From a checkpoint of a small transformer trained on Wikipedia: 14 layers, no biases in attention or MLP.
Each number is 500 + 25 x the weight over its row's rms, rounded and kept within 0 to 999. Layers, rows and columns count from 0. Numbers have three digits each. The size before them is the row's rms in percent of the matrix's.

# o: layer 2 attention output (transposed), 128x128, rms 0.0745, rows 95,127, columns 0-127
# up: layer 2 MLP up, 512x128, rms 0.0951, rows 0-51, columns 0-127
# down: layer 2 MLP down (transposed), 512x128, rms 0.0214, rows 0-50, columns 0-127
o95 097:517482453460447509527508499506512484505458521500492514536506505520513495493541494454550500495493513512448478497533483468502469540507504476497506562536489449508510493482500535528512515515540488512504477508514461505514476494491494532481509506527467501487531481497489528494510494487517477526503507467481489499507533482474501500521494571485542420509486477508446471482515456493468523534510
o127 101:476502497491516472529475527509507522553528474563531494477510481522479491508513511498495499479522465535546531482530521488544518511524506540526538487480523545500531509510449477519461509489478496520469510457505528508481488452494503457489469500490488525536488484521516483460534504500458504543520476536528526501521497523490532481461469464474520519474488508477542509509519545524474518497511
up0 096:521499508545499497492508509469528460506520527497494549517554506485510485527510508479506529503509520557466515475508478541512506493476501539449480520481516515521498507482518506492510498512522512474541478514457471487567493497528533503531531540486453510482526471485499505482539505499475475498517548496514489521529523497464538542461449532555495477546508519466501463523486480493498510497502
down0 099:458491518485469507517498500483480526508535526489479485483494499493494479493501511479531482476506496508521488542484506466509504504491501496540489494499528523486454461512538513425474473517503505524476516465518512556489522497519484515499479430494511515510510486510540514524547492517518495492539477532486492481512471476494495478539525459530456531492546494548465492502568469524485475547471
up1 106:502509512546522478540561472508511481489477487492498449517502480495527535478500510525461495500487529453497504529541489480514502529484511480506507543538444504539483561489532495512505496524501477482504491502494528525492476493497501548541504500426526467483479533495506460487489489519518507490524489508505524499513460510475452489498517492523469477515478501504500550539573512487517476499486
down1 123:495522517499496563465469483468473515536538489493514558492474498501482496499515514500466543448493457540510461514521481530506515543528511491486476491472531533527539532493482462521502504492532546551495484486492540483544478497504481468492532522540501501491489480536488465515551503490527449486504491503532487494533487515529550524518503500496516503492495494535525500475514527521512507471489
up2 109:506445522512529492491500477539494490521457488491496480481510458497543492517515490515511500515498502487473495501520496500518481464502556508502472535474477527497495510503513475537558453535539527517499473552462545478536524534532469532517510482491498478521484473495508526502486498507529534509478540496468517503510490558517512468459535510432498467480468521494493469501492471456491510502484
down2 093:475513489489490510495529507440497497516556516507509544505483526503493496478487539492476488474512536505519482494490494497492499520534457501479498451484516508506508455491489531465444512483466519521524529464491473497475473471456531476467504520533511524507481534475499477472511500481485466500529447490482495531467521474455455552546486478543478503502537522512481521512514510557488480514513
up3 113:490547502515498536447475503488538525485542525479541480526488508475497519472483548534525478517507543487460544466504499493446482476501480483507524530528495518520517452485513484513501489496524520522466492508483457517511512516502496525501539546500473496488540539467497494529529477509525548519505466489500524507460457502523466526493524507526526509528526479546463512527492495510544523494489
down3 092:516480506475501474540518512505445483495471474526469501456560510540493484519510441471464489483501477501496485524501494499535493500492532520479458455482495481479506542518496536477511534523476484453542505531474532503447478482527493473503454475530499510508486469511522514462452531507470454472497513493511479504517521466508506492510484467462482484461493493460521526492509487469472500520496
up4 096:534548511508455484499543524506508515514459451507517478541494523545515446530503483480509509470474503521459503508522525452474496489487470466555472493499467495500469451493495494488509566485547487514538458533499473501497477490480497530467538528494491514537548525460501521468504504491480511473478486505469469497499506497512526477507486518478492510502512489499499517525511531499493481485562
down4 097:499490496451493518438486489466494504507506507477506496497504503456477508491548492520522480528497500478521557504466469527498494499503491564448529498499500508530464541487505514501532471533484521519495503528489557527505494489538488512521528502471495499463500463507493465484468510540522461540493477535513511532515475489498501527529498476502483504511478503535507550466456513499431513523461
up5 093:517521494549525494512506521477515490447539490544508541526527484535484520481574487506471525523499499515503532510494483519515498492520469504534529485497471551537499475538470519518482479507438514508515491475453502471453476473517482523493512527521499486495503460503485497480490521547508519502523561490507479545511532507500460485521491527535500475477482497477496521480536498529523461483507
down5 100:482504498514502529482515486502518463459523489516516512467533478478474561470512506489515477504516512470513536555469535496533540489529519512506511497492523454512508508505468518459508484516524492490477520478551526468529540534524528492450506499444536473523487486471486498504469536489508505506517457531493480474514500495481517508494479532523530492506512486567482507441492449487505481528480
up6 098:459478536502510514493489488512484502496540494496473471500477474475475503502517557512502520482516535502503496451540521485528485519519530480500482521519517509529456468481472482524490497506484498559513479538526480474489461506488467519521490512537522510554508470526522500463463468501459487496478504496490478507510523481524546471534443520523515471487472543450499506479496502533443459516511
down6 097:515568516501461551478494476470522498481500497495496536485555502518506571526488452476529504503521480514462509554495532501454473476528513470477509483512521466499519476496536514439531503474470518499503554493502498492469522504518511513478494510498499492485478488520508498515459545473508522517513536499481471461494499487502493494509508519532507542569524489512498486500504485525491543519520
up7 100:526527486534521523493486512493479554514469491488484507490525503480474550516535492500528494506464498524508514476476445471492485547498491513488514493496531499519430507477490526498491526495459493543503516468491483530513483510510480519516501495537496545481492481470524525453500487504487463518549495526504474441487481523511535487498478550533517470527467480511504538438517472498502515556509
down7 090:487484501490494493495505490515529481498547441536512517510483515525504482499497524505484469525513542467494462517510529494484532419509482464525508540483460481475526460530508444495476512532508478442470491531527475487531493473480479491491452479444474477481520518490515528494482519496497527500447511470523469519532491471490501503485484484479497519486546487483511467544501508518517522488509
up8 125:511489540517533497515480499483543512510495473518514515474501470493499537505524491527524505496479462530466470481559475501521504509462484527474533448485515550515467473516487492512488455535516519532474527494511511503508469510525514473548500563519466499474495520508471521454477549479526429470526520525518488484499496491521503509460486493485485482528487509496498511499496487512531449482546
down8 126:551544534530511494504478489450501488463519481497470502513472460470500527505498488494513463528477493552493458472516474473564544500499511501523529481484496531554451498496478504537442491545475491496497520482496507494526504526513542493546483568500497505471507537476485486487499506510482495523521483527498464493496518510519505475518489494511497495505486496505502492485459541541540480539511
up9 059:529497498509504481503518505453490487536514483495494480518524497476523550515494538507491489541533546484491505537509491516501463489455506477502532489497518556455573493502545505526494546516454535487487493507513508521513505495515517486483502517471491488481496488471486509493497536525503532442507470485492491531512511481535444485500548479486451466514508468532476483476499491430499493474518
down9 063:448499485485516519491473487560505501503492530555480491464492508527478489490509459540523490484464492572533491456513501470497552478506510530463502483517506455523468449493478478503509489510521507500482506485461453528499534503524469520491500516550514516522511526539519506523492468490478476558502536485462502486493538545476521509468474496515503496497495509481513498512462532501494485529510
up10 111:513490510487487504535486491515475537510478503505503546430508505523459513474522446494466480494483509505487482525517487519484495489474510534499489525504451513523474509466473532505506517507468542498513485536456518451439484491524516500495520485480525500489541501475442498500535499515507510527531507532488507540489526504521466516525472523533518507534524534536534472485475511549454523506534
down10 105:503510508495500489504513541471477507511493526497485527474501534524436479479521473479503510514525491490520468525503522513471460501488524517518497502497469541523461501514425530511498491550469536526513499520557505463431486526487503484486528469487550497498498493496465515520498480523531566497542529523494521477496491503488499517514478531516487466503510492558524483502512498513531470481547
up11 111:499489500484524461471552517458529509535498475525498508514529506542513550472543485507503533468499530508529500454501489452479512543485448529521508531485475583472500496497505479499475488527527491466532465495503513461517500482551498484489504501533492505544501518525464473498520511523486540517491482473483497516513496489483503478492492454467515503515460459489514517501488488481537506528535
down11 102:493462496526533495533486480501473503525475501473499510483462479480519473531475499517447519521511501511482465516505554531505462506502506485464488490475478460525489453490483491464541555478482500526476509488512479522455523469462475507479522509521530508438511510482505503492522530533532477486532541524466482468456481528511493483545506499527530478448491523493527500515513477494481471523467
up12 096:484469440484510486499476534488522501506512479494517545476506506497496517491502518503459437451516560474530499446486473490504444489548494496525485503481485535510537511475524490487485511434479451464508461515486461543507526453484507519471524520528476484460506514496466477491518477527472500499454463498519492491497523478490482494492515475497523516530526501495511487517501519466521513482511
down12 100:506553537530471529469513495514496507524542534506520452500531457494495505492505506471496538540497450534516493559529517475452540490500553481484531504473493484502461502499503534483534473547513512511462505504528512487503511556486497471512491508483500498495516504502509477523477522442527492486521511525507518470507488527495516507483481535519493495459467463522498499452500464517492443509476
up13 095:511499500551486494521444475501536497503491464536511508474513472486495498486536457465487519520503476503495491498489454523476457515484479517519522477437488504536488549495500469511521528498450479469505515488514489546492466501515486478509515463468499487460479550506492479515491514532520535460535529461507528524462499500499489470499492474446492529487450481541492531505541509479514494521481
down13 097:477526496458486527485540513463522511512512523470518493500549513503529517499459461514531480516493557498501508475465524476506498496563502489519520487524512492483518520476496522464502498503516492508480475552484493478515539478505498520478537514505495516491494460510546529523481484452511492554514555452490512487503471496498516504521513495556505498524510499502479464469463452465433530492504
up14 102:540513489480489452530512479540507466518471486476500487490482520485544525474513530512533524498551472476493499509524543508517492470502490499496462534433457527473499495452549451538494506512500533456509497526476504525511533523507519497494472541483458490518507461517522529511517517513499471482475471518512523529462496518526503514506523502517479486547470490491515535491530551469499504482508
down14 111:502492475489515494479510494512447499432485506489486527507450444462535515496534427543500532510445502482486520470521514511472517505522539495484467533502519524492506500483509474485489471486476498538503491514475492514512521477470505493493506459507557500460492526529522507457519509509528464510516510495490487443496492475473450511517509475509496496487501544489527466517501467477533466533499
up15 094:497523510508523507519500516497506495525460522486519474498485507511496514534513494505515536499483481525535485515550511499480493560479532557523520475531513504507432523473487490501492488471520501491549499522551460507543523557491507543495555522491491457528508500499522479497454460508454494503495478454498445526518485475485500512482491515508515507504522479514505499506490516544503492496573
down15 090:498475501460489518469520535510551492513503478491513496516476531511460504542474500498465489535518518459472532478486487487494509475476467496481456462522521495542529477493523515481493474519501461489514475513508516529428527538536513503490463469503538510501474495479522463486495551480522512502449449493484522534466503539542472491545473487520495519466494495482508520538529509495492506505480
up16 098:520488474483508497528545527519503514487485500455523495496479520564467509474521458494504482491498493525520497493497483471514497504469469497462496534511514503482473479476493512509477547474509501510495503505483513540448483493476528507485478524509451499506551491483469495462489515463530489482503491550477499522494449465535495517470515498495504490539499504486504523423488559500498495442564
down16 101:479477507475538466500464481495472484523503514514446497512567473427505490512504448515541518512482522486494490508519488492546469512496512526530484516522493533541472509464476506487524474492499486513462485524518489482486506490525517458492514518557499507518506527478546469500503498507487496545455527494469561490488505503513540510453507491467434476479480481500505483501484500510492531501480
up17 106:496491530499532451537510486450437534505473503477540548462538485499518491490476479535515494514474490502492513516482481552483553532488491482484500496513483538488467514486490503506504502471468514485514516552497474504548506485506482499501508535451521486492519459508508486524505527484490482486541527502520479534507498446521462506467535496534481508534472477490524484457524529504490488444501
down17 116:482513496562521496510448522509498505525506458444520539493464543448493499491491498508484499521492513497525518505475485499482494476476496507480492541506549535481522522489480531502504556491521492519524502540453495492507467477503527469508506509471517493492529504533527470525499509529470439550450508487526486466493489496544499474515469508503520512492457505487554509448504505528469470502502
up18 099:513492495534516509490488498493458498439538476495502482479525504475500464556508512499459495537507465482522463538530481522511518512457539509515511502519509517472465505526551510485452545529483469510532520495485479521489500511499484539534486498477502481492447479471496504495534505477506507498537523504484497523513477524493519491496480509505480453458478484556519515444526501474508467496432
down18 089:519486514486523506482509519508532492532532523496527499527457501518478540507507497464541495438470523468515502474505529499473501450529493476474486537479470502526517459463461500553523429505518491475469505516524505484528510516484526460474524512494496511514508487495521516503462501526498520499509490493532521464473523460477493496481487504500514506523527533458472438543489485538494500484554
up19 097:484506512519537527498503510445491497464476488506506505489510482569527525509519521508473497488480529530479522499505458497498441494458483531503460490473504506491492495521507475475535510482527526479478535514420480509477500497543510482507508540532484516488504475480498498535504500527511511526538527510477497481482508499517463440468456512521529533495515504470480529549571526495502493506517
down19 092:503517482479517532525497465538504503560524518515538536489482523508491504514467476471533495481479478520499510543455498489490524506524489477477494477482497472501511479535518508488517498492515484505481478494540514503518465564500472524508478481511519469486498471485521475460454538494498502518433464517519530537527514509507503536495512449462467479463472476530530469476488469469499497513440
up20 102:512482543513486502502463502466495521481478528533439487503515489517505497490492536466463519544516465521479504495517558478489505488447494521487487470477461503512512507474487472530468550509557515500507463517534509514497480518477486517494490517492471491486466512515499549508531588520489474503480494529491523468531494538489526489532523514498509503513533496545539466502503519519513485527532
down20 107:549533516512521541509476477476487558498576538524484473504510511520451470490498500503542528495475494509522495528499532473486510522486447507525490502497497513520521484495488466540505546515511486529464505485496488501440470537519507514486504489502530484486486489505499476459541526486509495502495517494509499492523476550508551449529483455504472498475532484546483512537502470538490496481481
up21 099:470471527554506526527473502470506505484502560455451525510490483484496513430509534524497545459507504498487505475501493488431476530506494461531521482510485491494502519488499513468522537459528483488541518519488492485478519468515464491505509510452491541472501538501519482499474481510501524498479494501529484485480499474546519474494507473508553537522490500488508541505506486535465472469478
down21 108:537525469467517511484491494472488493496479473510509509509500561543514504531494484467493473534507476522541523541519498505519506496464491529496520509500465505528558514457512486523466464526472489476463512457506500509489489490503510499524483508537516512503514454460478541500529510499527476530488510459511573500541502532466472514527541495516456461464487486519494504492513501466517512538537
up22 097:491495520483513512484499519493443497506556521486510521489459499497509486477541511469509534492478503497446473505537538461520530499524543495550512506507546522518463490480486490508494499542523545520500458505520490487528533499449518509510520512516533484498475528499484474473460511496472451513477526433470506518506507512462531528483520556510479485497510520482521487500490481518458471469478
down22 093:525533498496480491527511505530540524486445510480486473520505496516542522487514503518506462512505488469573508484484490472455492485489415501477496490512484472498512500479530525481478507476483480444462560491499511500513488521503532461479484491488512521510451476491493492559520498488522515505505500551503501479457497479543501447499504470472522497518477457496498511508530495475541485517509
up23 056:556541512529483497515471513485481497494532500471524501513546489523490526548517565479507497509518527487468483495476505504483479482505509488552521520467516540501503495516486507520487514470473490492553489495484509515486511550521517487504505537484506471482490515486496487509467501515497550427517483524489491515461472444498487477523513469475493498475574485522514533512492469450532512471481
down23 072:499493491435483518501543468511531517495503506537476439473491565514485473493519481527514505484496484521551540513522493495487537512500511545470483463529481481529501471470481522507479488539498514524476531507509475494485506508485475494471488496526505511508525492493491516504511496490527450537521529504509525511508509534499498475398486526539480500502449502460495499472475516524468495518489
up24 091:474487487502499479514515502517496483454531502488507499531495494548468483490483513440499536505488470559520472468508522491499538503485498465519499485505512508454447479502504480506449494502576542510505526500504498477507494513515527475505481519517497462459529493497500512454519475495513522476498517524541481488486490535495488466548477479492452478463531487498492500504482502509502456419522
down24 097:542511505486503483500443490508527522573512507514463507459520518441479517457505526519539515493498519445499517503505489492520464506499507510489518526533476485559545483498492463525517501501435473506517484500489494513486486530501483488500500431510491510523507504513507487516501516516490466527507458487452502544498533503501508516489499504488545556503481525486472530517490506474454497544491
up25 098:489504452521533467483537509458473484536528498493504513475491522490484474491542460514495479500528531518495519528479468541551505507495512567524503498541548544491460479490515499510458533500485538531461494485533469482510521502489499513479490504524512491463499476475478478479528488490494502471492485478487501501509496550519495501494478513487458447504459430510516489442499496487494492504470
down25 086:532511527513485518534458472532491543493519492472526516484537498491520517510452541475485503469488506469516485478504491461464528516487561460489503481461445488500510503503502559466480476489528448463532508485490487519528503508524519519485537477467485522502470481544482479500474496497532513486506485521512474482486509453522489463543549479499528534482546515484475523521495526498509495496499
up26 097:480479503509507500534499548512470505511481492502499556477534519506479535436507488438502503493448509523488462488516508478533488544474490486515475546510543477489529486483520504515476517515487463476492471492495487454518485505470524472490465495491544518523561528477512469495501505507497511518546487544516515536453492530515519518495506463509479534503487536507481504521507507528472556525490
down26 103:542469487496504520489517511473536503502559492507482463539514539505520516530479521533490483509507505470504561508510499518533515504491486542548464459493487524522460496513463502538512445491481477479492478526541504531469506539541521540523527529537485482476484447508503482491474459485489492516477522443484469464476510508502525479476484508489480497489499451531487506523485507482483478492481
up27 108:506497490523479464529462556486496533483490523600485473471498513524511496507477455459506523483498515504479491501447472513493535531484485469487514520526454500505496489511485512566480484522486555480491551499477472505526477487502505487496501490491517522522491547519489483515514488526481555473493496495487478508512499455459476510522507462534510504537499506522516476516517474484513475479533
down27 101:479484505504466509504563451494509427518457468439498523551544516484480468497511534532485483495483479498534506500529481468542484497483486489514474502460540501535514522502512480472509481501501449497494465508512514496490517478514510500517488546520480501513497505476513509494463544505490480516528510534479530503479483532514531501464514550509509492467513518490444522478483528464503532533484
up28 091:482541527484474460536463535459523498527495534483496482510496481534487497465472535515507507481523530484473484488515545495492438482499532534489508505499462552580495456527519503494486465486503485491491459465518482467488510466497502475506529528495478459552511500527498471492510486492526531528523483478513488517503517490495508495452544493533493532522511497497498497516498486526472508494560
down28 092:521516478479481511511502484520490484487506480493515466550527533512529560517496465537496465553503488525514519558508498470526514466482525508485469496488511443510487533487485492488506482486457463498489486469499532521493530535486500473514490473520535484513508484481522506484485453452512488504446480452454517524498457522486470493474523505516494499451551495520466527474523507507457502510517
up29 074:529512525457493489475515492456477513509529486545499517500536521497526549502519512533513506503482508517493502506509461513478492467468492532467511523489535551520515471486499483513472532518486499493508541511477497479498530475550496485513473500533503473491520500496524532493522527532508537417519521511523495442504503464517474483548488497468490494501502443474471507527500444484550507534490
down29 074:474461463529493490508462514494507532502522478486526458535497556491526510515574489501522514490558488515504469508528514473540532496492513525450518473465468443521464489501490535482485515472501472489456504495543507545522545479490485509496456523493480531510509496496441510514512499527476500524503489495477487513468507505456525467490485485509508470510510504494505459478514474497520498464528
up30 116:572511548507527497482494519521450516509473486546534526480504480524540520517480531517459514485489461516487492538534509529503505489517478516474518500453508542516494475476480541501498521528518490533502490516468492505488476491538510501511448514492495522513449537554498533489481460456510468458485529475448472547497533503513486507502505500498480487486466497475514510485499522527505516474478
down30 116:516498500476500485521471508530495515500461467527527501518479481506516535509450508548449508517491514459518484468492506489516517472470476494499519513465469537499468502495501553489458535551540472543537521502484483485515524525538525572461459520530529479517480543530494502518501468489490473474524489470503506531527479512485517516497464502465506482508473481489476514520466499523508478500540
up31 076:515500473511519527538504539527476484520506459483538521498485491501544489496469553474467470514537529483464489463494499546490509494470508464467538514514481493473540548477515548495479543477483482508522472488495472491491514484504518513494490518404500493484527475461494486463522501529487476472497500500502483530504490497514511489481493466477514462512488457472554476473493472517485499507481
down31 179:541512483534544481547476527501457501494521457493536515483453496481532506492475533494470495502549513550454467466504484515516514489489492462485543505521484494496517503477523512500469514468470523530537485501472486492533517492496519491507511545439484517459513516481475507484542504515481470482507518521518459533476493517523540501525470511484518483536496468448556503486524501530494505512498
up32 097:489479476501526475546535486498475497527498503539437505494476499512552538481514458473483533509499502531461478511509532471495498480515521521437486491485468535494473476476472510474458515430482497499504508490498482448526514537487499497516464502492543483522508516481519460514522520537526504487476495508502463483510461502495519493502519457478485525496475484546540536485498528498519514457474
down32 115:501525485479488545471503482503521520505458506511443523524516503506497494485507508537483500520501529539520479494488474493525484518466457477486506497514548521487491516522496524539475548468490510476487513503478465471494467498507485529497491471478518477540543508441498489455597457492474507539517491534486471525485509504492516514488499517533523476488504508500541462473543543488520486497482
up33 107:523469509500480512485493483531487447498546442428495452545500503472500507478479552520490480495523488447502506538513505519510531507534474483517509521495470496513501514490498499500477515562497502533508515520483519504479517514479500514511541540485501509509560496448498525526547516507551521511522462485491492500510486482516491467513468505458490482438518490497529500497507501507482470482460
down33 100:514528536500537495547487495470486549487499537552509568473510506534490487499514464513472497535459522508507489478462485492466487521491531510446494492489509531489510479482475541488504500475474516468495504466519497472521489463519480490524454471520503470496458517500483491475460499526476462498500520500523534496469527487514492493502520438551514524541491495505473499508481477455528520504542
up34 102:522526503504473513469448475486478496453514464476572534519536492506498512487520563508464505523483456518502483501508511513469499544510481466563536484496491482448494506540484521522486523514466506515525489500481476498459509472494482489500510535501493512509510532489549464474487520500525455502511457459478509481515469518487510509481538486529525482482506499520538504512500513514523442485496
down34 096:472486499499522505546505492499523486469510541500485464498510515482487459573495451527511516462454514482548523524517503513532481508489519500467484495490522516544498536482497513535528531519493494469490524537495493523495517504526526497535478455485487472445500484497475546533512471483507531464518540523511515521474520486520455517510471518462504521522450502455469510479484466509488522500527
up35 099:513494522502499509507519503502512512477507445488532521524493518512516496517501505484464530492510520544488508544521482485517542486496480489505522508530534462488529522496519474513523500517514455508462500530498546521507497521512444514524470540542528506492484520519562473507435489505496482457474517528449465481509512547499537473529494491517482519529544525475528506458565489494499498502528
down35 091:511477532475491430478508470478483495469506452488501518491507547495489511540516549530522530508510507530514522530514464462558503508507485508513501467484514514465459527455477525478472482490496498475522491487413494496484492538513493512514500536531491513486494496470447478485506509515519515529541505486523493501510498501524525480496512529478479528547504496548509469535535497534465498484500
up36 099:472549482535510502509479457450531484499490492526514494564517538452475547500526475492488549549506485521487493461479458493486470496533488483509501539489471504543493482456499521533475475490489508519480498499482491512530544495492492478482522475488488503504468514470472485502476482529479495545518504487508502480484496472530523501487470496507499523506555456504526516557531491531468543518517
down36 096:534459525515521493478484498510509502476468485498524517523501475544490495456461474518511491503500532509513492554487515515483494505485510501509471445461492539495513454526543466460512516520499509488520522563458561499476502491534484495500468526501541476535495537536488501495496512472505450520497503513471510532528476486472498462519540479493500510459454520525475534500478486472499466502468
up37 114:509495496515474516502508507522515506515516495452498501527502490502528526480508507516503517471502460496498506484468460476503483486453494528504502521512485518474489491498479537506472531483508473471510478569525515478477465518503453520482550519506541508514529506525519428488515507494482543528447495490454492530509449463528544495464494529484512467529453472451493498463500493444492485487498
down37 105:507492517487484477493508478516463487502523527449475526502511458497491492441481490508497486465459452511511492514448530474483497535471492478498497486489444509467535472524537524464511490505500490472490516550502547482510493488495511475486472539502507530523493500512487481508518529508464491529460483480495536500520482492523447467532475515467465498452479457518451483518495560507523514515509
up38 105:518516511481531503493501516501520513476461510519468496466498490499458521482508487513556544494535484545484449509533495511462536546487515487541547499507504491518490479491524508495513526501556536483504526508544544489516499550502458503506500465501437540514534493492461499499491494472461496529521513533533448525502490505499463516492491505504508525507529524503506547462513519512447485513495
down38 102:521481513478501489503504520592537520567533516536457487451492513471510492536517458477484486497466496511462490499464502540471487541512537500495500506473492480475514528519495495479468463460473485505502447523522493516522479504538509480514556477509508471521517497494533508511526463532492548498508502490525505479497535491462482489514463463471472466490528495494497507500515490473516505489496
up39 092:509511469501500488525489523506505460500534461533478480502519469505493495479483487514479525512521474534517479502521473536498502518490476482533522504459502500462489506451486470542521546533495525553514513496483451503490467460491505515464459518482497534535473529551435491437486503511488492457486517517478498513527548500484491527480489491476512499505518485522521517430507477504527520471485
down39 103:495495501479512498495500496559472449491541464482485465548570503428509479462491544533500501499523479505511509515493512490486524509480529532557504489481464492514504524485491482459526519476544531493501490495462510498485492515469498499506497465472536477517479462503479496492488442480494509531466473483498533510532501511520494525484438464472482479536493492488531507479480482507488492508464
up40 093:472509515439519510499507490491453507500492486504464517484552484521477468524515510471553518529528498523483496470505483473504513487597493526499543496478509492481502517493468503542551473502506479491510507532497513469487514486491461494540518473526513524508503529527490481472493508518527501505474501478460506496466486493496535499539480527480462446496500481537492491486528454510474554531488
down40 091:492546477464486527460487495506502498483523470490513494468516505505476490526438533522507507512499490489490470500492516493463464521527464534511483490478493503495493509506541526497498513481427521471525504489491513541481481469532509546462483504547475500532500484482467514490486476491485470498500458493517518533490467501526531532450546525517458498472551513555504492473506508466559491482496
up41 095:513491519520495495533497536504495472438490513562554541521490463502522488517523537455488463523522524484487518504514480531508508500521494556531508571458456520529522503524481492523502491471538549508484522486502491482490497494499495489439509504506497468504482500507490517553479517511503527518455524485483484552510515529493499521515472519445502471501488478512525488524483513511493507461495
down41 103:527473476488470495496495530493500466411483523505482508482516454438487495489511485445480473513485571450495494510488499533517519490524496511522528513472495504531537489531494507443541492483505520485482520483535493541534476508477539515438482504514510486523510465471521508498480539483515502506469492528504496537501489503509483539509476510498513501466515492524531500477466470499530511488481
up42 110:499458481526550501508503545540505496525494470480460471543491454458520502502490511495453530460483537491493496525500508475528501486504548492495537516531487508497472509494491498475464526450497512548480503487499477465505542506503514553503548495513508475497502470482475471511471463546473531519463500482512459535506493497509523515512480491517517497469499512497522486519462460537512487462551
down42 104:492515481451477486465530530497499479474479507518486489470525437507450514484510453493551471479502533498502519510504487497504499508498538510555456495477520473505493519542466493495484516494517542522506524472604501498479508495540525495516496504499499502502522513528502526538490510498522533475483487520484500513536499470534442495499476479529505484468500492515498476560486493492478489522538
up43 104:506503482502473479479520473397495481507448526592486515471483499484494494518490463516533501488565470494495515473492479530504486500522526550509492521502476519510535542506526499530504506486493519477531512492496528477488477504501505480498548526534505490451512517503483502476541512453494482515522535474500508497499528498519504500516516537513481487495468438508510510516533502479520481501498
down43 098:476482514489514521537464517529485533488497489445533452507540508503533472495508526447483527502479507511506527509490515473471505513484459471486492504493498442520489470507514531500486517476549493527446521477490477527481508507479486545513473496436498511521493485537528505515472505520476548494530506531523483511503473475481495445517508497518460516515513539496530484466467535507441499516497
up44 107:516516519480532464476507483496459524516491499532495534504476533524484499498463459519497497498474527465505521520542454499524511505490522500484580492479504519539508467520452569504501527453460512483520503497503540485464440496491524507533497517524498495517503488536525495483482500537487537514520496509472473511482509480547534479506525481506532543501463520472510446492488501510498523491494
down44 104:542490527471491492561491487530478490532497510513527515512504532496479430476482527507508479513488495520447521495456486500508491499508502539473529476493546499505457483519493479525541506465509526485469512494551489501491522510500437506528510527503488442532515480488455518536480460526503463463528472515484496474478476468488540515504496502477533511489462495530493494516484522442497516483499
up45 106:512488448471489486510489514539493480469534485525469505517541540487484522498488534513483499464524490488506499513487510518528464521530501462541485490488486527507524505499493500512445503551521512519517496485485478493508483540455490475558476490494493490494508483495475490556493509500517486525535514510576517529511470507498453529498531512462536489534510480544539474500496528534519449478538
down45 104:486506514474522490520536495494517498509476483491491470563495495496513488533530503541461485511460481484496523514533517450447507501523513516485535508557508499484501496510514470495509521472534470535542502485476527512490473502531502514494501577508458496515519511464492485517521524523489508505436502523499491477491510437491515490540497493558490515507472518457479549511476515516500516513449
up46 081:473458479501507488497454496542522491480508512501489502499502496488468503463494534524518448469505503518487524489487486502467526514567482487494503473489478466532515511513486482465474478468489456500510504525497495530478540489529472467475554491464520488502504550534546475520510483499523523559514469500510543477460473446458532528487502491497520560486484466483492487541503493496507489506497
down46 092:462524470495497526493556521531509483503479499537475506462466544519501479497493460517505508465470471560506499530551507478520587474496510525452492480510483498507465446492498498486508467547504542529504494478468458500490502493488500546487505498517496514498501489476476505515531505521507509508484523446481499501471508559518498499475530522520500461505457467502510492485463519503502497514495
up47 102:468501494518522469494497507450450471494516511522541501486478467463541514550499491499514491494475490514505473492519497515490522511458562574539502524497499508487468486544451516508472511494496443486512488482522493488451480498505488468531551486502499518479488500486506513472488514517480493526524526485491495484529458513461501470485480492451494479482476500486511530504515511436526483552506
down47 104:527474501510500506523515497530533512484522502473505547484467517517489532442489505522497524444517531494457508461521511504495482477558512448491465517466483525550536473463524502493539484536554517493492504500500512529527522470497523508506448489474498529519529523512496488512491521499532455487467509521494499501445533511510525514493484549493494521479506523542478509505477490537487474457500
up48 102:500523530476482473479540493477472461514517540479535562502472511471527518518441508483477535532475470513490527505504496458527525497460505499545514500560494549497524473498509504511515514466492491504523538509498509509525489495522522495502513519478505493529520479507504520513476485489436552527528503437487467549534502482503506512482503508498522523489509463466493543473493526532490515510465
down48 102:549488491506468468498515542508529529533490467520479548484491484460503490521483505478463473505521532470508467525490556493455519485490502505475491497506528488455505434526527472536518518481473522514470526500475536515534519505517482529483491504509496469527506539495541486475531541493475477472560507522532529507521483505469492537512467506521518514492475508501490539528538489501512464485532
up49 107:516513501525531495515528491495472477490498527558481517501477512510504492495557520499520505475502491514559419462486484506524532515521481529463490485472492485545510494453489509497493532489472471474500523494514464472535463486437518525486482513514482512528506468510518493505488474497448482503517472478470506543463485465488503502529483493464529496532511525490523500481545503503491463454538
down49 104:514477496420496486541508506509469522567433494472487469505479501465474466498482481518526474493467513479475546479526515487539503513542523496506481533515518486518517510470511486473502472502492537554499485525504496499476514524512505490489500502509511527499490521475502513554515547501481476471497501524509561464489527520497491534486484494535484551480467515482500480496544486498479531541491
up50 100:517530513505534482503487548492511476475516509500478506522517509456491537524513480530493414523534498496507532501466459502506525500476533530508534458438502550461499477501499515504473491474500560500490529535505554515522485497517533471468495495507508482491502514488501492466487514520488475533481544539491492488459516483527455512510495480478512509519508457481522517483477522484533459475516
down50 090:505503496462451507467542489473476522484463489493531508486492514558479480525504508467491493488449517508527532528468500461507468531484477449492457493494535457541559486497525467529508488536505488464533489482517482498461491492499497492508517529474481520541520494498500532488503504512520476513498505488525527516525460513493554505540514488485542540474476540538490468513493479491462495486474
up51 110:532463480517484441535526533494489489498460512532498545475535501511451529530516507496553471500501469515527524472493481518524457514516500502506500511496505493482464518502511497536476539481476494478514494488444505459493476489522480452537471497468491498508525497476472504445556502519528493527481515483489535473488475491518506567507510456516519533511468523519515515481474495495482473469518